config = dict(
    num_hidden_layers=15,
    hidden_size=512,
    num_attention_heads=8,
    num_key_value_heads=8,
    head_dim=64,
    intermediate_size=1024,
    vocab_size=32768,
    hidden_act='swiglu',
    norm='rmsnorm',
    norm_place='out',
    norm_eps=1e-05,
    positions='rope',
    rope_theta=14000.0,
    rope_fraction=1.0,
    qk_norm=True,
    attn_scale=0.125,
    bias='none',
    tie_word_embeddings=False,
    parallel_block=False,
    init='normal',
    init_std_qkv=0.0318,
    init_std_o=0.0058,
    init_std_up=0.0318,
    init_std_down=0.0041,
    optimizer='muon_variant',
    learning_rate=0.0208,
    lr_mult_o=3.0,
    beta1=0.93,
    lr_head=0.00873,
    warmup_steps=0,
    schedule='wsd',
    decay_fraction=0.573,
    decay_shape='linear',
    final_lr_fraction=0.02,
    batch_tokens=131072,
    max_seq_len=1024,
    doc_mask=True,
    train_tokens=768800000,
    max_steps=5866,
    dataset='wikipedia_en',
)
Each number is 128 + 24 x the weight over its row's rms, rounded and kept within 0 to 255. Layers, rows and columns count from 0. Numbers have three digits each. The size before them is the row's rms in percent of the matrix's.

# layer 2 MLP down (transposed), 1024x512, rms 0.0886, rows 893-956, columns 192-223
096:163124134148124111167151141125101111146109100161155104133112117091149165126134154090092087100120
102:118138116127162092086123124075121159122133146119141133157119155129094160119124093122127102135095
098:128139138129147154127154135116110125111108101148114121120171134109164095142139113111137102142150
098:116068117157124110121139080120095110132113101162169135182130146105149120072107077137115099208111
093:126094164107138146092125133126136104151122111149107138128123115120103138118117128158146103121128
092:101074143111108148127161139098135129142110131112117163089091128151154104127108154108151092095154
099:089142157155149120134090136152110158132129180138099149149130175168166112153104126150149137142138
099:141151102155163115143132133130125154109104165104161139116118130137147135137138164150115150130119
103:130106139106171132111095123128120137115115127132132120147137146113104065126120189133174120101118
105:106110155121077136133196140082164077189122148127155127135109138089137137168143123128118147081095
098:096122138169136126137126139137098110131109135137085122120148133127119141131137125101127094077109
100:138119117094107127143199133116135114141117091153156161146133109105114099136141084133130127082143
099:116091159176150139134128122130149152140108136098152160109138121118125067124142113138114120159135
104:121115146130116125119153123146135169129065136139162084123108155161116141138121169125119126153176
094:145145104115092110106148143155111125146121146168107128094139135136076079136127135122151102139159
100:129154131110146100133165087143113089127162075122116157151158093113162131169175119156137102104132
100:103131123177118108124092164121147115121109133127138136149121127127080083148106121117074101136145
098:125125153125152133111142167079135102149126148106110095150177109144136110125167174149099156145127
098:151161104153147126106139129115125120112157140168133132118119155165115080143129154125151116120125
099:131092092169063121103149114141085124137066153127150143159146134117132125123097124101165115145160
098:108128097129141124167172120119156169124157129112105086090153187114119143170100144160155166160122
105:142172183117149095116132122151158074111150119161102161101134099113165129151143113127085166118105
099:147134145126119122138128156144141142161139151099118125112099091153076168107107143120134145150119
100:120126167098094145135162144131169118153103145154176123144124116179150141118093150095092121156108
102:111103167114144108094130120105133085135141137117146095131148142152115123140099102144128147070145
100:159150103105146062096098174136131142167142154116141141092131142152112117130137170104142144123164
097:080107149108076134152103157174175059139149101101096127142176154116143158116137167181111089111145
120:119102100150079178095144084154158129125159132132156140146119153163122129110165114083111121154117
096:099120148120161134098143133129128105141110143132090091107141137168136110137075087067128136098128
099:139076133145138138104143138104167092146143077139086133086136153139146106186107112162129110124127
109:165102141105130179150139133171198092164151137143105146119093087123135144148126140123120088148110
100:162135133152153107111137126103171094097157118191140132129136073108118132158096115081145137137116
100:158111102140155129137125140106161192112142162126151143140117134164091126137080181136126134173097
097:108132123111127169132101120090179173130131140156133126142146147118098123128131119134101148160082
096:159119075112126121087148165112104109138077102164093138123139144139117157123158123152120153079194
100:087139098130119150128189150141152124110123127132084177104148089138103118102138147101108147154148
106:193170128161093161112134151137070145131068135147099138139119115107143159105143115118125121126138
106:168166156143083128079105125157164100120139123129108113138141146119152127114090066131114109122130
101:111146172094130141149146126177173160122182196145114093130118094094119149129139130153138137139169
102:154115118081120109165162142152116166133140147109128103132138116131143114166139152093158190098115
099:116109091132185131131120141148174148122102118148154126141109127116093104146153154090117150082138
099:095142142096092110149125092109106087178112134096146131135176139133064113120122145138117106138121
099:131120142164131153111094131109104108090126165111094167143118127102107136121084094098117124137144
095:163104129129112122127118154177154128145124121090086138134109151064127137130144105168147084141138
105:110151131126095102168147085155078117124122149105147124113127140125123123133150149099114159140145
097:094159101143134096105109163144123156097145132162105132143167183107140121118134114131137125143120
101:115120094131113115091112129108146089119147128138107122150141166097106119116135064130124111142124
099:103128138210091114099105101101142131120144162157132139182119114172112132087077122146116117151115
101:160123141142151148119147160160130174095159155131148091124143165092116122108149125187176133153106
098:124122132137133139136115123130183119108125169147132112156120167136101190098126101142098151132139
096:155130144111144125091157119135129125168098126136140093108126129105090109152142123105115125094135
098:148097137124123138142111134106106140124114093121056080135165126123116137118131110076146127120106
101:148141140129089112074100085121152121131140101158106103171146118100057175125095143123137106097185
098:129150153139130120091089116130190141140087118188101152109145133118154092116146179103076129174121
103:173177144156136097121161064109167108095106134144111093105145116117106147094093132099136146104140
111:140101112127138135147142122101117144135110131151123102141114123137142128149146134121100128104120
102:175118119114114089133100078093072103140169168117089127135116139077137100137145153149161144128114
112:107102092130081158138132136181149153109174123138112116132109126123140131133101116097145124121119
100:066148167177129156109120149125120122123088119119125157138138157139110100167114131156127118067130
100:126083092137123096133166139140141157104151152116145121119148140151146160135133137134157096121113
099:124115119145104173125099141113109094092108141119138173103127123112114146135114137107126140160119
103:133140114102161146141135179166127145103168158115108163139133109133138138145074116125112148105121
103:140123121155098169087153095186115135167144113154110140098123144114114158138134122110159120122131
107:123121147131137135113132152163076117117147113121112134099136129101119113127142154146131097116087
# layer 2 MLP gate, 1024x512, rms 0.127, rows 894-957, columns 192-223
087:158155132146106125086133086111101119135096137119113127121116128157134155125110147086156103148140
085:145128099152142150138109157128129158143135108125095112113142169133095120169118083123124134162097
093:122061123109126147130146087127079121139117073184121118162148152125160104092102120173126111176103
085:116128137113106096141118148130109127092138133133137147132076142123084114163110147146192138146133
092:135074141118097101093134139082127132139125117099152179118112142137156088138130125144151115104143
097:161123092061156083117099113114120088145106102102154131097152093128158138160159089145152146105130
096:112082138087086118122120101135134093148140119145100083161137133113095151156098104117111114146138
092:132167110138115118130155137132161098098139124136126121121133156151175168150120065101081150162118
100:150133141130129127133094155175125098114156134156105155089119117116136125101124126143151103074112
103:150063150128136150130073122128103126160121160142149151100118119100162145136130147143119117102132
096:081117158081140126095126139139114139138096108167157174138104076151142117160103121169145176104145
099:075110123137124085131128078121090090116137139174142088136093159135126158131139154104092164117143
105:100123157136124124135180162183118135116154146130129114115114124130116115127151149102143128121119
097:166117150145121113129135133133122099151105164105132164123136111104104116135107138088126100156170
102:120123131159101101119065107143091135132145114110137211102151143142074138122125143097137099116107
106:162137128105081114107175124149115076179132153121121143139117116136153139115169144136137148127153
104:128109127108143122123145162097130125126119126123112092150143117148128119110194174136122181147118
084:138114113086133162117126105108127094168094104121095098127096120106135128164125109143150116117138
105:128186145116157154134108099165133144172133101147115104099137130110108126145142150120107158144111
086:158173190109127123116135120098111133118139139144131117214101116133153147147115155127098122137120
102:172092171160147114162125122100097120115113157070141079122141124159152101133183134085128117123137
101:141140108143123146110119056093105124131126125133157079149119170141160112155134153094086154142148
102:098126125135114085104095147162168123139062141159131147181120150140123125139083104120101118115170
099:154142085097105136127093124144121149135117116161113117126130113124137127103155148107082124199068
101:105094108132156134118120122128074143121110121138115149156132110092151118129096100137122126104134
099:167137142139139118119121095114103150133128159150167126112092085111098106128127068120106133138115
113:126140085102101120137159110111136100152161082156132085193121126145150122142147098095142122120107
098:100150104118129100109147131110143163141126137126108081096099100161145125100072068085106130130129
100:119137115111113124106111125146088142121174126153099098140154135139116140113137120106117162145077
108:144156100139132083112119158134184156168120137124147140111128142104104167130122126136146141112132
104:140157159124141160142154199109084113172117158121121082120143152133089158131128107126122158087152
098:151126093115116127125094180121149178076181148121157136121121168123114123158082161161157131182149
101:094121095143143136134107169121166147122118144165105148135147171097146139085115124155098145182107
095:158085126148136094123119143192100165112103080116085125124145127105130172127145076134146123097130
097:121138094121150152121177095158147122102100153162101107134142103116149096086126139137127165145137
093:189147103145136195114134170098125157144094154164087117137153106086112192096144118136135129158120
106:149131102166125133149112145122124122147079157113096118097098105182112160114114088097068105166142
101:133155184152132157167120148124164121101097146106101109159129147160085154079139129150138128139122
108:142130164133168126144080119097125139075105130135165156142159144134156161143123115095128121130142
088:166120134133133115144140137106128131125114115090172124138112170153122117157171113143183131109106
098:129110130116124099143130096113136089103134146121132131168153116119085163193124128118126098119097
110:063130150102131101120125123151124150121163124117113178156119113108147114166121156124099111151166
095:142114107108107136148086128151120124148075197109115158140141183077096128112148129123126124176108
108:156170138147176119175110133107110119117108142096093158070111152111126108128162171104058111131151
097:162119157123118145148096103101170129175146095110133108131104108140094115145129124113128148134117
099:141153131119129157132162132121090167130114132138151104130134152158135127135117141144093149099098
099:136174160095139111147126150117129097127111105133106133095116126123143125124187131104126131134107
089:091094118101140129128106103113164072147088132114125144145115110151127182145113129094092123103095
098:150145108131127145142115174124143135129117182125117130148191139159107135110140114142086155121117
091:172117114108115136142116140107094152132094100127095119150127129084133170122107148115110129089145
099:095136133146140095192124156109114141119107094138101088135157153129144153118152119085176122112079
107:119112159145130125142126191144147143137122138163158125099108107117130126151120151105078131098114
106:094137155129129111075100073172117090085130105139070086148137143164099119142099127123122139127140
102:177150127176128107112165085111116140133101142172093089086156124138110173094092135110141155134143
116:122113093097137132102133117133117129152112123128154126107118149121177163102159148150179120117130
096:156118137132126151091155166192144115144124110130110130166154069139162127135140117098081158140093
115:135182139107127079171135106098155120156121130139173106109163136146101112130136113160136130149151
100:113107156163116128120124137118143142104136123102133141071106135168103089126128084146163110149145
101:095151165167147165142101149102159143151115121105164125131122095061132125124111103125130196141164
095:157123091147130130115155107128103152115128136145140139131114132134128111091130117141120101096125
103:156094148155118073120143146175094144166156121172137125122146178182141123125095087136138116124129
097:154101124161098182111133128141086136165148117122100106146136177097118135119111093122114091132131
106:143110099137127111169116105116142143111107105120109117191121133137149126142114109076133166157169
108:107111139153133144135121093107097109160139077107097112116104121116141119165133159121150106149106
# layer 2 MLP up, 1024x512, rms 0.137, rows 894-957, columns 192-223
102:122148130135084125183134128172150097146127120128124104078152094130151100151118168128130156112151
105:141134138125118107131104136149139129129164144126135127147077124137107143107106154123133144126106
097:123157157127120144162101181140152169117122155114103112059102090146075159184137186131167143075148
096:169168116152091107162154144150103157118142161126132103132153141139145130162151116098113119121117
085:121185123146157155177120113161156135118132134156125069131154112114118148123127118118111153155091
092:175127120130097167132155119106104111154115095119108102107109158124134187114085167116137107140147
093:103119145120102143092112116130131126135122072167116110167151136110091124153143105115153103124150
092:106151138166095121125145134115139135134142136133120155102087096154161149122120058120122153131117
099:155134109163129162089132094146099183142138125157133120141140114141075102130110139133088138137119
103:103101137152119127105143111099126111146113102131147092129122140126125092134163100116170142140135
101:093132121147101122111076144158150137148120164129139110073111123135174181119087118134084148159120
097:163117108133145181147143114103104134106173144147099104136126106133147145103096154103133130122098
109:170123128159162151129126169112143064097146107150109159144125099103131113118103105129115126097100
095:111102138167155152156113119101128110141143088101128139147079104136164143104117111119099165142088
100:108109135109158150133157127110125134133104106180133104114156148072162182062088131135135120111135
113:106127123113161155155157127136119153113123146103160107143157176110093171103138113119186142076119
096:120146116143086144132114107174127136118149122145147153111099147096111153157062085133152081122141
098:106102145100094127115111133127122136157093138092114123148126100088134143118126102127130126147143
102:115133158106177152144090153099129119134177141104130093125129132170150156166136127145098117070115
106:142141102129126125091101124168120108120103119143150162154126086116112107060158101109122083126140
099:155091111100128151096086136161158117117097138108098157113136133130151123129145129137157105207147
099:097125129117110137107117108130118105142098107167130092150149144131150086155157102121110124116135
103:165101118164123149143096106125118123146110125147129131119155139072080119152144138175128132041123
096:141110073137117149178117158167116178128158117147114131120114144087104152134166113121129084174146
098:113141112135083167160163066136148108106119122134102107128093098119180125097084108142109146138121
095:173123106132194136140157106132087175165117136143165119091101094116096123137148121062133174135102
126:103148190150119117159183149096116118097151109098119127123115162138133123118143108149116130099132
096:158125080135108150148115091143113146117136111133162164107123151086093160118167179128142135142123
101:165148144138094132166124134162095132130123144139127112129147127107065114069164121122077145180117
109:096165073156118130077085138082167170125157134110118086140142100126124105124114132136173132147102
103:109136109107075147090159123113124131147104109084127112102087109134099132112153145160106114179120
097:098165164134125127121121102139104089142103105139101120107101113095135161097158069148128111121127
095:133127125176143118159142166163101104143124117086113128082100169130156139089138121147161103119150
098:119141164139136103119147073154135163134154168110170160131111127126121110157124127138120101158081
092:132084178134094092162094105088113139169128114112176146157111155123125114174120099131136084063164
095:068086130077164066112120105103172122141182127126159098126149143126118092152139151128139129125106
113:112114099135154128122167118073109132146122139165146145131093128146139137107128136130097137129063
104:135113147140164105131107113107155108149070076144118163147128158164138115061128132154136098137111
104:091167085173113155125141153143149110181102134114103090091117097077126116074135113147124117126136
102:127144142092113103127095155131085077111110148116114152122129128130171123134104124164143146139138
102:143100155118131133122131151138150090122165174146110181104107103117101167158121140117154131110121
101:124134151110138118109145159131152150168136101108149066131131100134112118105186133142100113089113
093:115094168106143106128161150116140112088163123145140141151153165164094116171160155139123147128107
107:127136116098130097099153159115134126136106101184113113133101063145091115082115129151186103109150
093:158119162102135134180094122113138133151137110124126126127117095116122131129128133132105150120126
097:141135109130150152145138138121132164138116109129140132131125123146166123128160156143130153103112
100:162103125089144138130140128111124120111119118123123115108158139095094104150176095113117141093141
096:097136143104087106102110085107119128176096099120140143132103115153105120129098106085069114132155
101:142156100122131110142122143123117123137125064082126130136151113117158075144132120120174131100103
095:112117108146129121177104154113132139088164124129102133162148131169159138126145118146137125161137
098:120157159122117128148135101172147103087116172143177200080105105159108128124133150147094139105121
101:136116122147123123167129161136078105130139148124134150152076145133179113131139107143116146157084
102:141108104106107120118122103102091136106111099109154139160135077100135142127145101133112116119091
094:087115120095142154147098173149146125133145115086155178154104141139136093150152136123115093111126
114:074123169124139107148105151150118139096111106102106151113119125113054105143086147104116108161157
102:087161136126132148128159153144167144124080083122139111109121143153123165110119098131113114144144
110:115157110156128138148158094145176091139114106135097097127129129167092114153146151149145117130157
100:167121101096131115110146086091125132126093146128126122123141103151161148127148118089126132158134
090:167147147113111120122112098123119133121149111158086115174092121144121098095123111139052130133147
105:130174132133128106134158121135159130155164129147112101155143142151120118110134118110145118110160
100:091090134162130136111151113085123136128107109099114079118109142114136130068154144118124133146116
099:119119137107141087171128160092130106108121122062138137172142119118164117123133140132085117145123
100:119132091091137141139173110119187108158115129163130113120141117161130141122158046140116125133145
105:079156165134139163109147124126074141151109099145104086089091142106116144125086125146137131171103